Each number is 500 + 50 x the weight over the matrix's rms, rounded and kept within 0 to 999. Layers, rows and columns count from 0. Numbers have three digits each.

# v: layer 3 attention value, 256x224, rms 0.143, rows 20-127, columns 0-31
# o: layer 3 attention output (transposed), 256x224, rms 0.107, rows 20-127, columns 0-31
# q: layer 3 attention query, 256x224, rms 0.118, rows 64-135, columns 0-31
# k: layer 3 attention key, 256x224, rms 0.118, rows 64-135, columns 0-31
v20:475454498569450513510578548580493409600478529547455444522476445443494441510501543444467416495530
o20:469535489473474423515503434479517509464524497486496481494533535538542538402459474522499492513524
v21:611438489533563563514438480513486388478599526491513498464529596484458495595473478493538537538387
o21:532355596502350517522574418454541513495458497507474548485464497477549581611583485437454474432499
v22:563473530419566511433513546497450530540488530512479491487516614451541498479455512480507432424493
o22:386475473578483401587506497360554555484490479545506512604480469523446462516528490470427494496440
v23:514471504429474463565495476499441547550379561570552462403622505507500541553471386437441402518595
o23:549553531504484490519506579446434445565469545524521490602500410478470604468568402445486479562526
v24:533506482576543503502508521507459550551453501523538464542479439506421483422496626467560592467519
o24:526435538519534528475496542469521597562452473543484542456444464485514473535475456474474501511525
v25:554483610536567461479501433549512471484470512439473510480402495489479391559503498437478481425489
o25:451473538430469495508487393522545503493495444455478434520483577573443540375412434417587563506505
v26:534519487485598469614447575501428513483461501490464532487505500515492516481575517515457558497472
o26:501486460493477528545530414603515588549555445470412577553523475472560401490484552500527533542590
v27:490443504507473507461496457392430424446437583437469499411415454486589516479503530454488502510510
o27:445494488594417466525497471429557516491518562479568520495508427441483442458549454416465577524522
v28:587472536494499405514466525445534544441531546520481545543459475490687557485506526418449510532473
o28:508478483456519492420472516555500504567502479522580435563568576446484555553504614527486499545461
v29:483466568472482428486539478546564485479514521520510502476387496590460498485470436438487409525456
o29:463405446522501431521477456554528454480512454428538490519440533390542453481506530502450572557499
v30:590457395424519481390416500508479545511472522396473494541438515475511488465549434523591552470526
o30:472531585507525416552439519492476494457548539423526497562443504495590459541422547474613457492511
v31:399460528522449494519429434573389471528459439515506542507523549493477471549442491412517599493516
o31:487460553441544504529520472503504508501561558470512576507534417602512494483534481495544465490509
v32:501503562551501418530507420521509459495466442599559461529463526563505502502548502488565539445548
o32:515442557536595577474549442552455555495451505485566460492479512447477445548559509517492428635480
v33:477555486441620438517450507574501564422515467484484524405396499479483411516534544461494447440518
o33:552440498521548515451480531486555545568458510487493522644548523485474475584597448513489572523553
v34:541529479601492565534506511484531575441449559444544482504348458529465585528477450475592484507506
o34:533576590521543582493498542549503530514520479416457489481489533461481451498453511501415486453459
v35:495526571554572427441543530552532438467504533491529550479527454530467519440435562642542496514481
o35:529495479463553496424471463581523592550445484533554475498545473523622388443461463410498480501544
v36:455565523521525453619504490479482445505546455555614449386487405390555521529518520497521476559476
o36:517514587465468524514535515449384412468443488589428490473463525586505564431475454610466452519558
v37:557445442472569479452537507496499544506537549443531561532550496543520444528469474485549503431455
o37:422490531470488498458452401457537511485496516496540481595603509538511439480498491498464552505494
v38:480544470588500502486514372374477429494467426549506527429477493451549417575485490542624509554564
o38:398524505472419464645602453497465451518513476501471446545441502563585477564494563461417545385540
v39:489437558494565525498511539453496547489543477484469516614454489467402561508466517468502429439461
o39:407497494480546543424473459520498508526452507429541467499491514504489463448414532435572507507493
v40:536489491470532529436469471474401452524604454535539440521482530514484461496420592545481499450480
o40:536461376550475474444509365448509468490471578517508442437497386533553443495571508391541540477498
v41:581544427494418649469559467422557435560480521514497570459587466449620408455507535454492558463472
o41:576455413477394526625466439557441436465515557464493402491427492527570430645530471482604538536458
v42:573401440457537502497510506506536508527530513556515497575442467486566480524545611517499460528441
o42:528534379527552479457537506580516511475462476567576524450450591448526639514487502515499483446469
v43:511506462431527526560506499553527502457536553570485495441472534518482490445572599573534571606513
o43:537570516608504520466500525521541604474471457556452504496456473481524558504473521523507404449513
v44:436463572505413413540542531562427445478501526447538484471511569475562417615406513459515519465545
o44:501400543541526559440503402395536445482486506582486577432582467484449524481512484516554481530519
v45:603527432443555563570555610535506498486479420558497490492568518550572440582481492494595576537550
o45:529572465535412544603488434528458555391404454463457548584482517514541471554588375449498401513538
v46:472565468546514516467535435517580518579384433523508483551457496496504416518467539388598519518494
o46:523580466512562571635450526563524452469509440497510419418563456560583631507394592568458530545440
v47:518529491458496446522413434445534450472537480576407615584387480476431427551505525478452518534459
o47:503423444513466541511463555539500589560493537479581492554521574568426468513408586562557480545548
v48:506494539525484603495517506533497460468426437567552472504524409530504508579567490485524513483476
o48:480610537524443420488520486509481445542559513509515495455587475505480581425448509499468514462558
v49:458384526492496489541483573487414486480562573472444550582540371437547408565514413570496482458580
o49:520391417443455374433497493512527522539473488457615481513421514556514426509544451473480527491536
v50:485534522435534488513494472444470582491456492544459602502531386561496482454538527514546494531498
o50:489522560576521574595484503574468547520439505534470453553452483477455434580464436500455480526512
v51:447492483506402513479547537411457486483466529448542499512494443506488488657477463436505568449473
o51:530485564507555546471572431545477481556552527500519483424564503523478477523470453480492555488477
v52:480439588480571521548560547586512490539455509525433517510516390490505486551579472551511507533450
o52:556603470542478386423451529561543544468499394418504491474505526489396460533581454479505491501558
v53:541540460515558586453521486517452539428609577410567457491495417550474498388431497449500568457477
o53:497392421472501519462487568552566475521485469444542468466476513447539462512534482543499510439486
v54:433505530490556477470571522572491483497472537443569473465529462468536504555454619471511479460427
o54:532520555527559414562504560565557529435493514525459483451508512450478508450497380521448558422513
v55:447545433495513439520466456392525490482524541558507453529476559480429526518496578506554458505593
o55:488487443582550484450490488446404592483529484518503438492506461528508456512554432463427487468550
v56:474462552395504594454416502583496538491436511565531537560543450386472551516545559518529557551522
o56:491539616569592471595449590482449554500447518556447529448488475590557456590568530502572509482551
v57:401493460549599478473402449470570468544459469555561589517488443485488503569551602544485482575452
o57:508516450541511413448527588549504569567513453417517436495590482503512491527487416539610551562503
v58:546496512513498532549458331535551474516453405662557477561525485550432624530486554451521451483568
o58:432510487531525464498542479471462461502505573483504558539563517480577498499517549543554496534572
v59:557507494463505468554553548579420549528414527473417452505556548504475566493471590498545407450458
o59:547529486445599467517447457431478461496495545465555582557492427482590394443454506561563543424593
v60:504585529447586503599520546551480461505409506394444420545511503463465552545460467461389523493464
o60:545437544549528502497473551507518519446486503427523429543438506529530506554585411555487557503509
v61:550489615466485496536518501505507517488460548540528604464467455491513474641540562488482631471494
o61:537408450592482561452431480533559560549529576547518399430498530389539548554499426538524528523551
v62:537535454509562562455477516500561461435475542559491461504431466489466491481444500497482464587596
o62:572537482510552506539545488491536445600426450434496594524545441444603473533487529450560504398493
v63:540417528559502505503592543586450510469591473506444521406583506524463529469452467462490414424562
o63:459537381464510560541438481433445472407455466492402588536488597544534463414537501502514533464512
q64:605585444447386536497522511472489512474557501459453481549440543431528462456476464541532444486508
k64:515564556395483483424532445449464454405448472521556462477562469478557443490602432548508552454486
q65:448497488438518487474472538436456506569538497489476464452491566542545519491444496425407497556507
k65:501590377430548515545587548564653529540543481378495451492559542460528503494428478537480456492516
q66:573473448491485516452538505500545451460530459511433452554545458551464447482486511497539485486532
k66:521485549447490466493556426493609509496454440568611433454463508469526475548492487583424544564458
q67:398472471543620486441550545568482461522536476527510503527385432482556519481540537496560495552517
k67:493531549470597468464472529595519556461510463401516525524586519507476493531518413542562499492463
q68:381387490526596410520437544516497487515543483504565539422566507467478553480572552508487582570550
k68:471498471559562457532408485577520502496457494569492548440488518526512451455493543477496565487539
q69:545571485561508557506466470479496450529505555559571479436516484568491567535519494536441525538451
k69:527502529578500469483460562502478469426538475481510567510561446524526429477474530494512481448592
q70:462503458470548506603568581439552544551508544526509521525483564499461493423479552472489459445553
k70:390536515457477614460604417454564457430427532395496447566503495525477514497421541549398444524493
q71:521443465477522448406482499526467391536545471524443500416576488556473579487516474510472584424415
k71:440542424619532428449481506569551555432576500653474440457477543515414445578492542545556489479510
q72:501469411442534445435459450516550608437436471518538465504526524460514456503569555589501539494545
k72:528475446447458526581418542465571501525476436551445530497464551510507531549500552499503597514537
q73:492502591697585491453477549596402568550487545496540465449538551527482460572505522509452495523618
k73:443497644567490505527486459557431513503450463561443507529428466482561500541413502536526497519465
q74:439529467525582487488418481555431541479466582502544548472475555502501498503580479506536511484477
k74:468486521535480568508414561530396481542564458518492431480470566490416485452433532444650518421542
q75:504460464545411550489497482509477457513512502439475528522556481478464440451478525553452503567461
k75:521348521465456477617584434438508453578424464512471395532441435510446515512528419472464519449510
q76:446459506583536500425467548570455562507534536488496494507531391534416499537487537384347561634510
k76:476545492580517475500517548559431629514526460424408507434567488523512444527500467580492487386555
q77:513543528468443539528558381456456501539438504520485479402447453565500507502490555469517525524425
k77:526470414506387588435397509540599506634433481465459503566488554495539492529579519470449454565469
q78:492523510489522468512493487537501519548480502422508518482571464467467521580492474546509585572474
k78:561361536491554497572521547440300448554556520518548468489432417477578550439515495456458486622504
q79:474557500477520512593526503434532424476462384438562520550507505571375462449510502548453483598508
k79:569426463445507623512601412441478489481532555460465499609610493472432576546462469495532437567443
q80:581589517458576434416448442487469446425602568524433411501457540431413464563418502434489541524471
k80:476445426505487467437502541441502510547544511418522528487509459545488432463418485503507472523568
q81:490481465520422515467474518526511527402509714541613576517462550485581502510563521433514503466521
k81:457501462564519495557531494528533426502445463437608506508493482463543602496565599539478444492436
q82:512485512455437578563532519466503414459450565468396494534502458490454510424470521622578423412521
k82:524466472476530566544606466546574616551491513481450467486539475462426510489510497622553504476514
q83:527529449543632468409412513606547483428441619463475492413570443502560556488435487536474490517464
k83:440527487504518383476398519622429481490397485479486618500537572486482500474481500403425563408499
q84:582388474463472429543592562475614547561572481455525541566584497477445546487568435446589448550409
k84:441470511491541456452469632385511582534498494473506434497521455466592504465571512441500499523539
q85:397514568477552527522439525574448509397549433587581562447480514469463451413531580485491606468544
k85:496510424546565428463366594535547558480436452589490519399467528421455530498475606489611495480529
q86:455559499486542566548499511519514503422422444451581518461589505473468459439567579508410570591445
k86:437409401422526501563520448433503338552375480521619453510601502504526639477518478476452439529476
q87:424397459527538564591561419466526434495545399474493482482448554477496559447532547458506522569548
k87:378510440510456516490548396517484509439475505486494506518496633539466480517431546388481447466457
q88:466518589517491471444486542591600508440571535497489476434469593527623534484472499507391553545394
k88:513429564531449518469639575527535472492457541641560463507508486447446451577534446615500446512519
q89:619539531593508516474477513494581519447449485536458551509581527558441440620431616566486518482519
k89:572444514473548526506477554518509471478457492507538545548362434523450496465505533468422518564497
q90:504531505610429492572484495523466505488443401557451507410631517539491436503429381453458447549607
k90:455495636552433553592412463504486541462505510485466528520524455561559421472431430457542551601422
q91:468421558530511611474531468501516552512445494539461441596562496543509383530568571538506457482581
k91:493513442476525497481512504501499617505444452431443560595576506512516465588436384556477491526429
q92:551508502588525582529504541444499560510561581571421599429426568457561556522535477479507548488380
k92:513551546579396497504465486486436398550440554527534455517495492524530543514465541613518524530505
q93:571472556459588530500418524585439438520586440563594597438463534480500542517479583412531531569550
k93:492477592458488460533545499451591414477541459447582537448474529489497577527432552529440501409528
q94:482545432495498447520447495426440514561460494621479485414592443594497539473495566502548576468496
k94:532470482515434507526518510452492531546469518428517425567420498368398540407495482537478436483568
q95:472463439501422465486528388499442585454428652620477431521542535525649489457517510581366422470453
k95:521469501521505571647537488579566569466548526497478607564480451417502421535461546658583548484446
q96:503536447479492410402430568464615470492503565499483485620455400481556547564430607633442547482503
k96:540376517501405452525431475496455420532550521580465420493422458508472489518570573517479527513479
q97:576412516523600417460524450454479387512518443508498481567488442512458525550466517410562526576596
k97:446442465425485425500513416487545550535487430552428517555410530562427570544465456531433398494498
q98:423595518568599542494539453558465539514515573398483554542499545509451508558474495524399478577392
k98:374498518482446427547530466534321484575461535454444532458512401447471509541506511549467487371423
q99:563591522546552456496414478480404621543479436588561514398494615479503461472479534557512518537479
k99:483388457544497501511462573466456510571510559471515491435555525506505428492529585493495525491610
q100:493454543455556401454486495451459522563555470549525623647528484520372409507478444482496458516652
k100:455576462540519521628490538420493482467462475475507476495499478591402442458457523488410569528489
q101:593591508417510500552509473581511501445464480532466499517536478484487467559532484391619524488609
k101:565517393453409522583478554515542544488552509514488483451439455581603529510486548498539427423484
q102:421446488486538457463522541466486457458388523486460478503550554553555552574438538435471457472569
k102:446545533601453504471474516494477479463418505457439538455517548555416601576586532428489548479509
q103:549570448463573506571536402522507470470582482526431497432499587435489503538533503527466641604499
k103:430558510441555447490502428423473496465485489551552427517474490523472477461534502519449582474575
q104:523627621481467512556654513499456561581515495443452422540422483532529512571452423365568475490388
k104:484528502597353523371555442567521549481504535575531519463526442622502504457511420515473486526468
q105:589523547506428520475515439573405445564520483618454471416529469496492529388443445539520562617447
k105:541551489547545450552467559557554470504538482461515422451486576541466503527522513465517539514561
q106:560536467462434576486546565490406556456482508535506349413435471469495483527450553376468470551649
k106:472494476490505462552523542534540456493468502465539520498363548580505461487515560428493549592559
q107:505468495527453547588441544551456509461475554576497452572551570523491547500494492460472577439483
k107:533558480543409487511421516555577494546504503407486498542560537449387497530537473539502515564583
q108:454504487487550476510500502495413526542556510467524557469534434561468517497540494454502508502482
k108:592536470593543539490533485499480520550505532465498505517580488561495527478489470573463514534433
q109:547472502528537447501527520470424472575497488345452529522574470459571495614501479500508528514443
k109:457490459560482429538372410446507421504489465616445484523566482492429475494478502608572423463491
q110:492570524577536523440544417547489555504452471358446540471469523421446559454472510424495572478587
k110:554454574495480455493512493453416512561494473412477474529454651475500574488390472495558443507550
q111:538427480560512544390538418516538529582581529530539556589439587492559496489476521382602543427520
k111:479558509537470475445430442495568465433515452482566475526437425443502480503421476497471508553519
q112:505432582518499586509534486502561589486561480444549460529512535451481390459522603442527581565440
k112:532544428457432505424486488530524460571403442591519598464496512426456527580516476554412477502494
q113:445480425619621474490519544458421457581464463499567523517401498458416474567476461545513472548594
k113:438550493483574433534577454573514493427524553396540533561460550511563387462490514549643526461465
q114:601496617542481442489474402645409471430497431589546449536573513528394529463420451528412459490548
k114:560381607458608495433430433445556533533515390528434519454527544467502444538522471545514537367493
q115:503515540535585589618430519529472462451603560449465456462419406385458479405471516529514518513461
k115:568506508492529578537517549546574549438512433494403476447638511429440466460525525501482420483543
q116:471511474513501497411476398454456478613474511510441543470509485559602519578449528480461576455506
k116:580518566617507479503489453509547628487530489476498520517457412527427526474455452453514510519538
q117:512545560442502501522446491531333483578537459445446560428456486593464468589501491535539466511500
k117:458456466556491498540538444461512435645464499476493513564523533551512409413560511457564482501426
q118:493582479487494456479491570408547569394506473523460520479478534557526474559526486523588537508495
k118:476548513441345505486639471474528585460539532498530506506504415524473532559501556462509506560509
q119:538413515580482552553435492426373568445488371494584516546513436537470494505535491459537556465438
k119:442547586509440557457475492502665566518425481494537510516378545522515483587535501527502457465505
q120:577397647472580515442442559565524516485490459506510523520532601626406563439596435427420437548422
k120:480531477550516475563464570444585462551422545479541431491520549484502513510516555519464453381592
q121:510480565536563498459437457476495489440538449489425460486585470484519536591457525589595463540421
k121:450571420480459451470521395467530478471425530467504570545455450401545451552557435503574452544607
q122:398509538615524492556443468485520527605459527510469579460575454456489453640509540516479384407533
k122:466447561478522469480487499543547586555524474489492487611531473571501487469452454578540574496494
q123:479464549428466517464473582482313532488506426553503475443557497449488569524593464427524421438476
k123:414483529524532556493472492559583476560633519535538573563514471506503610528486406586433492622503
q124:470529425484481377575558541487510496436539466426425470540583538473551498483473496581571439517446
k124:446525613551499443591535413411517655432522578565497500498523575538413522462466478491533536572577
q125:456521485417478444550523506468400548476507574555528498531461502562494531526555483448516494433475
k125:468563391520554605579547494532358573547568520389478518391477610582488480485466459559498639531512
q126:439555422490525480476457531440513488521588468454482489579487452465362562440562507509570441375459
k126:582415570479409498490450461412482501460516513457542577529539511542617420524499447588463505517467
q127:451485558467425606484484426533590468488419517508421475498513594509517514480499518496479551495490
k127:526554455505383495463526519472530439478447607497486512411590458493527527486450522533498543501585
v64:493592419522441501544513530530493482445495467425550494458494577569526436479617504457546533465449
o64:544529556533507542594548466485490400465546521526432543514535398470486493457465496482490495545440
v65:515692456445438516469523501468409500477564456508613509466519588538516415469467510532550478515418
o65:406533479564543523527586454513478527501521533622486537474554723634568434547546501493439437486570
v66:557524537538520508429462522403579520485421517529515501416600454494536501462477582493429514477491
o66:446447524620498618489463469589516557498537507457414579439475534467595533410477431487509543527406
v67:478553402447458417459581509420480439488484459526479459569474433533582459478459527491427458594544
o67:565536535500575469512538537511498443421502419483522497388478474475557464543446519564540572488631
v68:568504475439502563463484527469471412563469510558530504452555504501462499428485505489582497466524
o68:460441533477388544562462587371541553637463519481531492473463475439500509531450611495581564462522
v69:495520508453588503523409379520589476483519432413534501578465571553561519371452437375498495459485
o69:550475529563454460490541613474437522488437402433465555460563448538509488573515392504503389532463
v70:540479504432444474529488590481419541525459539554499457449489494454503479469531412474594535490500
o70:381552456490489420514429475507534504520532509504565399447488532439551599566384562458524597496463
v71:557453469555520581449454432483412518446501447459438496501426492455440477495435489525442538526502
o71:473500550502501403446581460490551428469535472469472434459528444590506561473451472496538592603513
v72:591508488521555576424459507478524474505622435512503477572557509548483502525517493453527507556633
o72:527598554501491526805463508544438622501538465483411490488474538477628480477478558563510447437506
v73:471550502429527503528423524532439505560535597445488534553563468540585416450501472530416392451455
o73:547499483423591443406554468547519480515430497541425496484513570472446516485586514483482405437523
v74:580513418454522492491388524539561524455574536511594416447449465475645439494557566517465450503545
o74:442628534511397537517495477641396491440512507484436480551547522594411396451459532493592479628465
v75:469431507438540521571532495447589563565447470509482483510446624500552492459560537490451425492532
o75:479560374485529490483393431476562503468522543469454549501533550507528490599326444529440510583431
v76:367460515582486475588447420546492474479552567483459396491502452468522502525479499546485530492514
o76:504547402459584462424542456525614569372566498530437455501497593420540455521426468360511528499606
v77:476555478555563513509530543407637516570498500550525418534461456493442470461540484552403474453489
o77:474495614476544620428554522557487522410531516550456595518434473548519511501464496516563434493412
v78:569469562511520457598603500484405503465630457437585483525435350548530524400483408582594434508474
o78:447440518574444434406515543497461538533584498613477509531532556535463554522519505546435498463471
v79:595600446389487584411526522538442591529582515572564590466494468469482377521397481513421551557431
o79:488399466500523470439449485432509442493490531537493592521493557486556558436470455549481460533470
v80:464460525381572466452530581464519486490535574434409551470529507614515495436520450585482529593476
o80:407437464477472486421482473492552547581501506553413342517493521402484582476460476406487467435378
v81:517517547515476516510474454502476509558438540534445513484528441433509488470477532514539499445361
o81:560516442488532582523568541381496395550454420442546417534520566507502404445532407451447485456544
v82:487499383484532509508520464430531535567538538509496479428515640479480472454461552507569500496399
o82:486516460509389463552520536557591476550414494542500388451466593498540495552529484542519478544493
v83:604403518518548488523421409471493536503492509593583476422453463502449470427551521414515492508493
o83:545417541403501443458540523476439509585443464432432527551457463435520576537492523612548493564412
v84:534529462413413413476454504533410536490559445463517554530514481450584523553487492512498540467507
o84:469417502598540372458444509579546546561473503426425447569427465454556492442495557572539457435414
v85:452488581483426519540422592494571613425426479498565447518461536696547548461505551474570411449521
o85:388570434558481510450447466524513501578458509447458485502549478528438561491492457561499495518428
v86:490522465566542483521499443443544517500496545576444560482416507590562560542424459540494435492505
o86:486689491519462464423532485400342583390361492394505460471480509505422443597521485572450410411505
v87:568519483543450442520471504499424435375564483462517516494526531541590373464562540491466474465497
o87:576565423552483548512535447500544546487527491409510539476572489517595555524560532605420549456442
v88:575508553594458449614441446546462560483498483520370532400383466557474483565502462545500483569511
o88:457573504527580509448548524518443503480439538473617547452620576471446561425485480477489485473486
v89:509554535542526522417571488467518417421490557521424519488396569486401471507501610440488543471542
o89:454499493417455479552594503485490527534403440475506520488473487427593566526451545372543525471495
v90:548539466557550530474516553506466442456546476450510491383373441530436437492549576550509401536399
o90:433503503471538527473575502540397439424511516473410506633477479494371518563454417564362496485540
v91:539564439487587504518510531456443553574437520462492442506437607471459501554437468481459586470522
o91:495613461525436475475436443563537469398589491542545411487546516551477500490468495558516403535539
v92:483404510619523612571501603489538532440492541437509526512446450487614396450527591559460547456517
o92:567537639408491536451510502486441432505500577537483450520525451428451535569483413589402518437520
v93:434395545555580501462495440492490421536521432575506522414498508511577450533527453612457520518558
o93:552482556484518499411515451446490605500487525492576506584495455506479538417506472395483549448464
v94:510551470529554407517481463486446454445437529541461474571491494488382384408410507510581558458507
o94:502539525360519517516481385479478483517440464506485402548462498433503490547519506430489506549482
v95:520589560572498536413510502431553455525487467543520478441536543459414436444488535486480481434544
o95:552532501400491549532550538484402469503540562496496569482399563497571519550433513509503487549575
v96:572530528513576558497554440567508483509623525459551469528541465534570474522530474535566492554544
o96:631533472521369500548362579443524510558487468588550429478482513569461511519542551471506501615613
v97:498524452523509586533435516474413479514463521431356413526420528466434497459546564478586465538462
o97:447567576593514566499564490582513462422504565439486497443512494434401519499481483565443480360447
v98:466429512396655524461505417536437455568485566549444520476550429534563465487578409410555566434458
o98:564419514586512425498501412531505463562549454533444469660457551463561557489394454429518563407574
v99:499408530521453494474454523402475480613506478513545448549489520479556558466478493505564517483523
o99:491546560477493546452532503593504474447560528516544461530568476515538448549559549444464533470506
v100:510394500568513514543417511509412528477453528404546488517509536533538556558566429527429503457377
o100:503461432581489490445573503543551449404550483432539525563577506502424462559484547578576527514495
v101:526488547506511631511416467521450461533446569589563555566468524537531467468433498437515551498538
o101:403523598574504394469534431478593559492435495466461510444503544567443559491485525582426442512519
v102:458488501420537441413434478569479450499594462586523531464543474495390454464463478598526432500489
o102:531472474520546526465473473495479489525532484527557615560423442493532502416520476550452506494441
v103:486552500505419520517521497547508418496456523523457488542430502522556569504463533529513481538556
o103:502465479413498532499538500459500467458536469500479487521520516446493514469467467548504514488562
v104:436524452619502465456494490523552423580489483460501456530508533422503458542524460508619452594429
o104:438614618394509479526497555519565534487508452502597529486561558501505560524450631545395424415523
v105:539441447528477516541489500524457452528546487596451611468397461397478471499477444419555586492412
o105:479468453406530493450454484530403515528420457600537492480631485494520502530593542476466434373551
v106:487507511428466450364542567472490542478540478549483543532568511513530481505458446547499508465505
o106:473555472589489424569397479506503453472500579528494521534539517567537539506588459487428468501493
v107:521470539479461469488540467398538481400617502497388508481560474439490571498552614428529428561485
o107:517479490537497423457449537605456483617510487577554463465446412517535439497486554436456626462481
v108:447471576515434401586428500409643554612422543505619490346539507565451517456459485447581630456520
o108:461440557505636530443505468501504586579479519552435498486505504527516529539537484443446448568464
v109:487423555502568507468550483576495432444462462447539490594421408531450496507462515500436515484558
o109:482516511488388405449515474465411566450523420498578534537493442507593488558439521516467509518530
v110:483459590472571553503472481455550535654528526493546506456535578517505419459404454498473590531481
o110:498462565401601506542451489536478508466498493484500525541438514423514530470567538449561482476563
v111:513426499517467519495424545528573465522482502460464538487505532544485523527568591560365574461522
o111:506504408455549579585462483479593512479542508440468441517474476512450551525490415600520505547488
v112:506603554533565476501599350460522565520551619482461561376552509432519515420470503589480448434490
o112:530587420480437438506562573564426457515463570538548652435474451447476546562419502524489549454512
v113:588441391537442512481537551499534523485564448492439511466452495494516581552431536530494539472478
o113:453535533494520497494606420538458428411538594545457422570486557512509554531638600530475482463542
v114:530488480467458555474393618495490521583473515439442522494642569535446483467510518446535387507420
o114:427497445598573474502555582504525441512531503464499518529523578421416508508421569493472474491590
v115:543487396469504496460443604470472419530470524450516541465521502509477379509494553488590473548462
o115:481494452558454425546471454537565505368511486464487377612589368419525544456459497608504610499495
v116:513450499555486564530401464461529607450554486414512489470541534423511507530517551466533413512501
o116:514569418485429552485418451492487522445473616459452572452624470521431466505567511467481488478428
v117:463467483550516554450483505566457367470566460504499439654447546529502429450502513526572465559442
o117:545544509453421526609562399461509545482511459467518535369602495609468508522593505468434456455551
v118:494538475519544535465428405528506483404434440418514518598419452602515436448434481447347489474446
o118:558496614554535463491469505464436499397500450445302470441480456559559544457538395501519567533429
v119:462542427347546397485498399505458495533420464583519583431493519563433505455471519569501471452560
o119:524486492536472540564428542489528415463498424533460527478554477523605588554421413509509571507455
v120:482455462439547455514445592416484596464425650425510560481545453507405438490500444486508534458455
o120:491429492515548550540636453595439481441490492506482421513472478499560509448497447492465422508545
v121:542514453485479503425509400522532651502488544524481501549522433565452506405487513596524416481466
o121:508486513512489503567444468560511425566441454450460469472410503497514477476477485451514535503530
v122:565575432522460496463496502557529552538490499521577555393512581611434512486534522528422454549544
o122:492519556493500483522504521472467475479486366588459507520456428500459499448473475477555523565367
v123:607464495624594495477474559427468424417513592569522473533566568429474595526590645517497537530453
o123:518506563470467480488495490599406476494550450557441481512484484511447512435369524414482545498500
v124:484450530498555482434545598405596508438555412532520567419468407394535386440609401476569433400463
o124:546505459482526482406560523550471550617559558453491617615503472545604530486465611415579445441507
v125:542471505537416563474450477534574474444518506435544507357544541502529575458447458513488430496552
o125:492532542591581562344576531484496537545488478526502514530532477516554479478544449501455465472508
v126:419462533505572516521534492510578526461529471468515534493495476500418567575443536558470471435550
o126:501540504560444473399528452469457545476476574538455495514463505535508590440533440462456498569448
v127:529539478526642435486442380645409528437453558535578454515473547534580523556523565488413540539505
o127:547574497536544502508525435491465504558569470548472476475544394520496491443392529439571509530492
q128:457495506425556424444540511597594552490490521485521513520497527567449458516501548547455493448529
k128:578438392527437510599533421573463436464517537483526415482549495503507469432483504533566409479383
q129:384582518430552504500459549520553564491477475466556511488466581428505541552477444419473508493457
k129:481513453496560513486488390489473469554465518471466519512540472552502464476522585541511510514484
q130:527520489499507378440503413561530539479510518503483479465518517484524560521428510458514466465482
k130:462524456484405565578513458549490458446398476464544492464476529472528524446485545476474482481553
q131:481399480634538456458455462510442485448490488590472483519489481525504498507541490517484498479470
k131:437545542480554477538529504512446556563529491580505584514459510506426471478463470499484445519486
q132:506539510550467536508472593440483549612503477540478571461473508478539437445450605459467518506575
k132:549511513584532404506497563508485474506630449493553476421549549461479508533521476462455530542593
q133:599480433524387543521509458441463453524483569493584391555488556528435481457384502554520461517524
k133:465633487491548562490492581481488520507502494416477489517529500463508524492522439488403441532407
q134:515493493471426519485443432536412471565502472452471478468504463547511403517476477474606519490504
k134:408511495521498524498562457544441448498613427586545456525476508494499494479527426515534482559507
q135:530595440541501474415636477611559557472488485423507514422473474526450510468432484409482463436460
k135:533439437445479511477551460524344542551474461409494344501524515545514464501578540598531501527475